Part of a small language model's weights: no biases in attention or MLP.
Each number is 128 + 32 x the weight over its row's rms, rounded and kept within 0 to 255. Layers, rows and columns count from 0. Numbers have three digits each. The size before them is the row's rms in percent of the matrix's.

# layer 5 MLP up, 384x96, rms 0.2, rows 351-373, columns 0-95
095:142118069087102091089109146088159127174100149118087182214196118187124129111137103135174144186168177152108106187130140151139109098138125115113150166119083145204152106095113101132092085112069117103138096148142129080138057149125111114119151109087099120141081155100185134136160136106106145142
106:094152119117060155132099169130125131167149166142160190088133147100096126126139122190102105172152153139165128089155127131205118198119169183117086076110072101147136127149162170171140084074084130119102126129162164131166085147174042162178130105118146133119144122152149141114180120132131091140
088:146153056102125167142133165182133157169153127136041128113111155186133169100113166125120199109129121146079100132100125094107118134108118140127143166146155104134117074136149087134145126134112106125121114136171161156057165133137064077103152081144169167115161152107162136107066032159126166109
094:183107130070131155111132134140051077152191140138169093190079113142193188129188130162166147122121144090085057165138164097139148120165098164125148095097172104124153100087145126147067165142105164133081177143097142100175165120122144097142157126120109161121103111103128101130112166119161166125
087:116169150038062116132078105113120097132114117156180096105143154113086147113185104146153135170126086100168127123105134128080185121135065160098151191193091150157120135118101105116133130108138118112154083117183205121038116173139129125133137129131142131114067122134113129181150158091112156132
093:118123122094155125141133095142183102105095070170189132145133093116063126133163141148092089173132087133151139083100121170142099165129117144135163117207175116120131139147084142175124084062140096128085172091110137141160059146088173112146110161094174133185111096159088075072106092142143121124
089:122123125177129120116153118120139119083085153074080170147100115140134106162088138067160105088125079110081112137157115157127122115159121114177079140065105164209085084110101082111119169135126066085149164112153128057119107121104174116126155102142133132078149094179164186112138142167154157181
101:096092136151177107153078128089135093178183095165173092089149159094132147110180154114081170138117128097133166164100119131133117113150180145113121139157138114132152121088079174113101255113120110130149139110128105082124093107117071121104143155151178123097134149156090188126126106171099094085
098:118169131107127081144126106114103113125143137116152112076102150046101173099114170069148110122117107092094164090119194138086127159152113091131076079143187105119147144165133090080129121106131096129155147158145137183177119151066104054125102090116103110083125077156081190164109091128127099170
097:183102116071145116106113138157171091154129098142112104105135140123160092129133159165147086008099107064129115163147106138105087149142157132117106191127111132123125141178134140130081130141104165096162171154144189130087094119183124168099109079079144134142115188158183167162105109097173137156
102:098095151106096141156080081151124119112073045152105126124143211041120139154162147104116128071166112116105116130067129146088093057113122107094077088138115162141131094121120123088125127177120130149137065107114161135130150080138179110132151148095063138140120153147129126089158117145197152153
101:128186090176142133115168156099077129104138124112174125101129108125134089145208132131126170137095114184117076097070158164123118118127187141094110112204153150124128142133116136110087088124198137166195068098125130104077132122128147202103136168127157143148157137114113060139072126147121095089
098:132065071148117061113103055201183141119100131090111165158116090051139090131127120151171161117134162129110068175152169125124183169127138120118094163095159116158105124128143176180094131127094130169094160149104132097164153115083106119139084108095105142108108084143091091106132127163167104091
093:147164122130106101136149224181118052180099161088104099127094126160107127130093187148110149098173109167179151138169181122186161148140111113118079120169121104140173114142133125127177081093128080128111190118136138150110145089111152131092108136156141133167169102081125149171176092107175158160
109:110109153140150136116122160111081064161108077176163127166113071132161131087171116079157124136130098080159176163147081141107149111084118155177096133128136189121173127141170098136147115129189109155169135076166169111141132138133149110150111130231087148125038144118147150146107106114107087148
100:156108110166122085157083158093158140205171136163068149134150135134153126177108140150108124111075119137156089120151067157181122084127138118186122102210141125092148114121119140098192161105138102140151110123137155079170161185150093082153130132136157049133143155161168140091183093105106127158
101:129169151100125075165155172091121128085097083132109116112168102133134129121098196093165169137156162126119123085109147116127111067155070146127098120124092144096123128123138083116085084074114147101146059119170048155147110160157064110133161118109154124117132163158138236147113100174147150119
094:069122143130116146136104130136090130151112105111161125148150104148112062117206111138152095174154081151087075153162167158148114179113074100150120091122094165084119137154122055108143135151124149145132139167110103143141151076132128161105148086120164146167139065083061097144169087100156198070
103:141157106149098116108149099166157123118151157150154137127114108156076055088120119105128142142128103162179182067129150137094153103116147097099115146115108104118145106194119140109156068190108078090200123144114168172113190127195162102091128074118116171125169088140141150132159126079195173131
106:192105155131204127151126139118155175143075182162097128132195169157121099138136136140132135101053114104149162103064129164166085109103088120125128127135137133119090096122171135144096078116093105080082179107166160098148169070170122137137129112114158083139126105155169077098131108159086176173
088:141122199195138135149147116078092166126134123083087146141151110210082134133129096129090165185142105128158120080113117079139161084206093107132132024135114103110149165118097099155127127186149117164188151147151104129081108157117108147120076123101109149116103121161118109126155174108096138154
101:096081110137167114080098096124106090096144144120218132080072168107167108152136164122139106098120132153126131133143127137113059126103123163068106128158113138141080150092108143168106071127141077116132155180040122092077081099178114145133129127119171167105153161114178135173166165140175157126
103:156131148154184121164126109103145137100108163157143070125149188154088128137132119151119141126091161101091103130141085151163171103127115185156190172059115158159079141145155188113140079106115197126143102092109141173112154105141124135097206130139080112124124139158130139138125072157156193208
# layer 5 MLP down (transposed), 384x96, rms 0.189, rows 351-373, columns 0-95
094:164110116122155107110169104143126135138136150145119153108090116177171151157141048118175113079114100119181144105210123164170103118136091157143152115129120123110139132138099085147142096125115119133143121062236150217156133135118111136147146103132155113125137126211098074082100140119125080187
104:105158180140180090096147127161178119120091117134154157088129122129067131086126127117107184116162153147100130141117148178175151059115118086082152164127090100119154185142144133130133156168100157169103130129145035160190110096128075145132143072167168101134167080114111128149084183146091162138
088:165134132216158116084182089109177062123117108110204139155118141133151143097177126091130124103150119112112112172138165102091145101068093119145119146175133137126173128076192169142169110124100124166154145175186120110139108111194104090102074135133108130095092108147154144120215129122123141118
096:173067043177170148055121184130148116103144138090173177127150135086157136131198154161157091116087126151122177193103113070159128125093101182114169130088120101121090152133096147091125091123164136121122106117099129116114111142121159166175152131100113133104148100164106062141140118180168151140
092:113097156125082177169143168105034154152142122199099133135083079139130082101063159107074123195142134128126138123165157116147135111157084139105129108140094111109112137190126140146105124095140145181119072081127068138133128124074127113193133159170144116187109160176108117172099164130105110117
095:124155161086102114151193090108175183139120117121143091137122149111051184117100109128165084122118182123162102138163160060128152127198142101179153168124081123134157171128144151134137100109119127096097088083094081181151152151108135084107112134118157183143083196086153086150112147141169121100
099:196100136097164109086077125167096130100089175147127126097151147164070093168121081136125088107115073159075146124078116121169142115205169145131105182102131135104200120158133169147176184105108144114107107111172121107108135108162124157061120121117185152142131130154135117117109091126074071106
109:126183097107090101087112145102177146138107113154117073160137176117174129149155162153201127165156179135119165098086109103217160105122074121103207112158174152159067140113123166129084146159161155097137066133064061141116138108119108131106160079132125143126115091135165135133130116110121138114
098:136182100052135115156186111144103133131142110136126072115070204101029131117100145150094108178086181135114109153168121094123187163120124096139129123163089094111119124089107095117123131106190134114117109171136133184161154105132175187125115148165124094089121149173163176121126093090132135137
093:119078125113118133127182103121147109126165111103162145169224169175097154076123083106129156173091151153126178083090165089129116125128148084174101187113125080095104105092156091093070121162158095113113085162113133163150090111087165139092142077139112100158099148187187144149141118106131110119
100:153143154082137148097116173162088156144130139123117104092135154111101062115110160121131112147073147095080115118194132214114101153208091152165093128085126062121119142125137121123125151111144072118093119131168071136134114146127117103158143123179139124094180085203075080104137182158144085136
097:137155179128162090127094092088199091197063116127151160125142161135100112151118107118101138090135139145090118146130197165116135113108139090125161146154128123095130182114124101138156161112161070150136168137119113105109152146125052078057133131171184130189132163111124191136136130153046161141
098:144146149173081124097158121045087152146164163158119147144099181127170145151118109157183187147123110077137137101144130136129152135093165159107158059151127155115126181129097179177105130079127117100109064102140181119113164077119150109140154128090164109077145054137103114165181148168167143125
099:091075156083146098125176143151119118161165122075081126138112109088108097143119065124119145142188140127117151121147142156116181132117164141146103123072105102158178131082113091075182086121149135123113090093105202044186077115134077094115118145157154075170141148169119076127104104113140112097
101:139120173087105135131070134131101101106095120155145142140130104188185119178163090148172147101166106152124108186084102088136105072106127118135157116156094116079102106159143141195186167144148086076102166089140155115143139091122094161188090128160144174102096188064163185129123151124122153125
107:141142132088109132157115102074120170100090149099113076163152157155151103112103145125066172151112111130117133085127128178176150143150214127099128122115147157115100133151128063123147151050115066111076181189090157123121130155113085084090190072105123139155135166101113151136085186145130129165
087:117046070145112184074111126092096129165098136113109155106100126097182141162151123118119128116115072090105159095129199132162175163108134111044165087113147107153105093157178195137145112094161165133148120102153179144116146125097188107145075149135151111082089111164137106107102154172114141102
099:112042118142187092123177165171161125131114187043134127095132117130100161102154185096119149112183127168129127094175053159146177120111133097099148171132086127121089157111135129131117098149111087190163076138114143120106119160128124106160153102115185147103127106131188092130149174072137130109
095:123103152101091111115082140106152071144109145161125165147156177128169158092107168129136093179144107067086145118151087147120138176122112162084119058151157117196093199120154134118199169121101111143122166110177079162156116154120098118145082095140123130144173118106129119091094113201075100096
105:133168177128117161147131134156142110088089073082112153144104134085189209127165133156110156131179151171127126153198118158136121081198109116084136138102111162113113187140149181127166167136140060161147190168067135108198092113101146162134136129118128136126166157108142131085137146161132115098
095:111123176098113127129193171164101122108148098126160111127060073149136174136125092169146153084143150145134080135103077108098127086203113125129093137138190137105063190116093105153150082116111152121162107104122123113166121203148130127145128159068102132117208141159141176131163160102108092167
099:112121106120106086126182094083122128158081096121099124127161197174173128158113063115072156131105191194129164144107125097080195168113143142160122153138156141085157093121139103084089145147105158169107098160085109090102100118105168127142129121089137091164173106079087142134061139079131135100
105:157179132096090091167131093103050121157084157090101134079121194126142115176197086157122167135156110074094131149138142170077141137196156140107077113090123123124136122108099137182054122117174069141118164125166130108143175132088099105124156053126144113114107136136145151123088091140121123113
# layer 5 MLP gate, 384x96, rms 0.203, rows 352-373, columns 0-95
102:135144134161094100156094196110136142114156114115116167095213153130084114122116172101128174091197065155138107132119105098135179107146046096156167132134152063098116112110163110103121118137198101123098113136109103146137122088084115072134086124107137140125126177087069102141158161141086185108
093:165118149082085121137114189188134102142172139105093154084123098119114158157055084129129172112190167132133143168143056117157075176136136106131129138102154101098087119212089132131114132122104105103145182097087139134158109127083163146136125122133132184182176121170155177106079078134118109139
098:099188221112156132130119151153138166152122165108061144178146096102073146079132125127099195137127115115087107052129095113114152166152141144182165100119088075100093166107148068175116154126121125082096182146150167107156169122122131087121137100098142155166106127158122160136147157138174082120
082:117096116138121090148196112172210137134175154160059132116083143108113100128136097110155174075109182079166114121098123118215109124101143100132116142111132140110093127100145107080097162102124100099114234173095169090136176129071101152110128114149131129138145102082099116115118137142123073123
089:093214184107151183117148182146112199089188199116121131124183129169122122102141113118101097174075164120152168110105093091148166175122112110106093169102109124180146115150142184111134120162150147131091142089116084167146145118090128088136158128070155179144090138133170147132130131165130168124
090:164086118134229131064107218140158164093144137143155139161093124167130157159093123140130117109126107126107198134128103137183089119159123141148092142086100133061127125156145195158166129080149117123064099124095157139130113158157151078066123150101155148175134142094114122141078139148160100103
096:148133121110136105097180049101151160093095143112111163167196152153092128125101143148151087164128103101148069097126099167118220149120122115089181158110124145096121142177159106118169098124140169112128102106119156172065125130190160168124115150153140189174121131139069103122052110129125115095
093:144159108131146159088135131150117147059106097110137144106177122144131134097110031146134141097156131083132125126059133157131131075170132150131073127094096122100178133111125145085096144142175079167116135099142178102084129093151128090054128167058080142173192089153121179136164139129135090152
101:156144133125165148158092135156102164152157165127162096160166166120168172121120178159087172145168154122080148147097060097149157060162097174119156109120118147098132078127171120082122160132150153087105168145182150160051105186122138125160171146122096051176129125137116107082123148157103097113
109:073079162109116142137134072142190078097150112114105160086107092150164072180153079140112113166142105143147178155126112097111163133124170156132082148088167110132167158140108120124127140170112128066161105131066175166152135180126088152112136105131113107067132059128101133094141179116137138211
099:111120158166117063150137059064086137059158133106064162117107124175129098140110130147125168172111146149186143123132172119086109147132147174106112171103114130120143134125163115109139128173111157149197164176108170096083098196109133109168125125144197128130149168167076112152116076105164143098
091:116188137108107160143175116114109125106153069169117135157099194170150156134117159138063097151117092170127133087160116144103103157125108122158120136095155135150154136135129112162147086146119146048132178049193063141128096153092145102129060124151151134173120144111106185132130154055080106095
103:083088167051135131102087059133115196095105117109124111140145152107110137108176111113147106133105106172158097096164074099109121157116090117113199076100150100123134206151157123150103108163101189150125104123077138100113103138131033145102105095158161119147127135160108074121090119124107115081
110:135105134135048124125145108143081080131167141103102161097129134161131089136118173146142155166109144118119063155200089151081171156148115160134126145174111145089135138131122106167115156140131134056096103078167088104141135148061125150175120172200165144111050198129170155149117147110136158149
102:091120144092176112154105176177115131175061099154115118094104141125132103095115099126103126097175105063140083104097081171141149158109117139146123121013160135117165165107116076101092147131127107095147134127126107091095158133128155102140131148130079069105136076172140144166140128088042139171
091:143189166084113145119196116112139153158179094155092089099095101093108148119137125117148118124128142090185108210124139168073100132149134124071168182152143126168097177186121187115108161140092112127087094124100094086168172143075132125183198127118084142144124090136165142117127137106136155156
095:140124082134136105144219089102112152049113147104124105163165163137149125116108118113106127080068175138110179118107136118164112123098134137160094103147168113110127088175167153158161174152125084100115109146098178102177100122079140111133176144062151101182137188129143121108081122109133040115
095:119135178141163091141119115120102143141148115049134105132139124099132004131153145147142114157106116116098072138149155143136160108109110143061083128070152139094155111130090126148090112113121147165152117149087143171136111078173143151134129084117127170141117178185195147142213141142075132175
107:084111089148095190115114138121080115160137121088110122045094099130079165098122163097121142129152091145147062137149109140093130093187151144125116205161124100105163118070138096127136078104161153136084097109078071135101141143161081105154133151122125166108187148189125211136140139128109139107
092:144130118102121149101169213187131111160091128198138147151051125104160135113136158103077140072171098145143135134149115135103133160092105100197121146122187132169093125144165158160139117061106157084093080056111125113151172142138100137095128115134139067146158153150127146135069113100133074133
095:122122153117126050174135217165130095084132138155124079146148089207145189092122145136109156161143127144118144090091160140114180153154105160142166167133096115157160171139141084143121121184143139135105101113163114119139115111049072125125128166145128068151069116125182100064124094123121108152
109:107151144127079146163085074127132146130168116086159146151124145119122112087102142113154099108157136139147130083103132164177151150098146107109117157087134132148139124183130151155095097083103128025152164201115157070148166158130207116155083183108112093136117162099178185140157134064120175123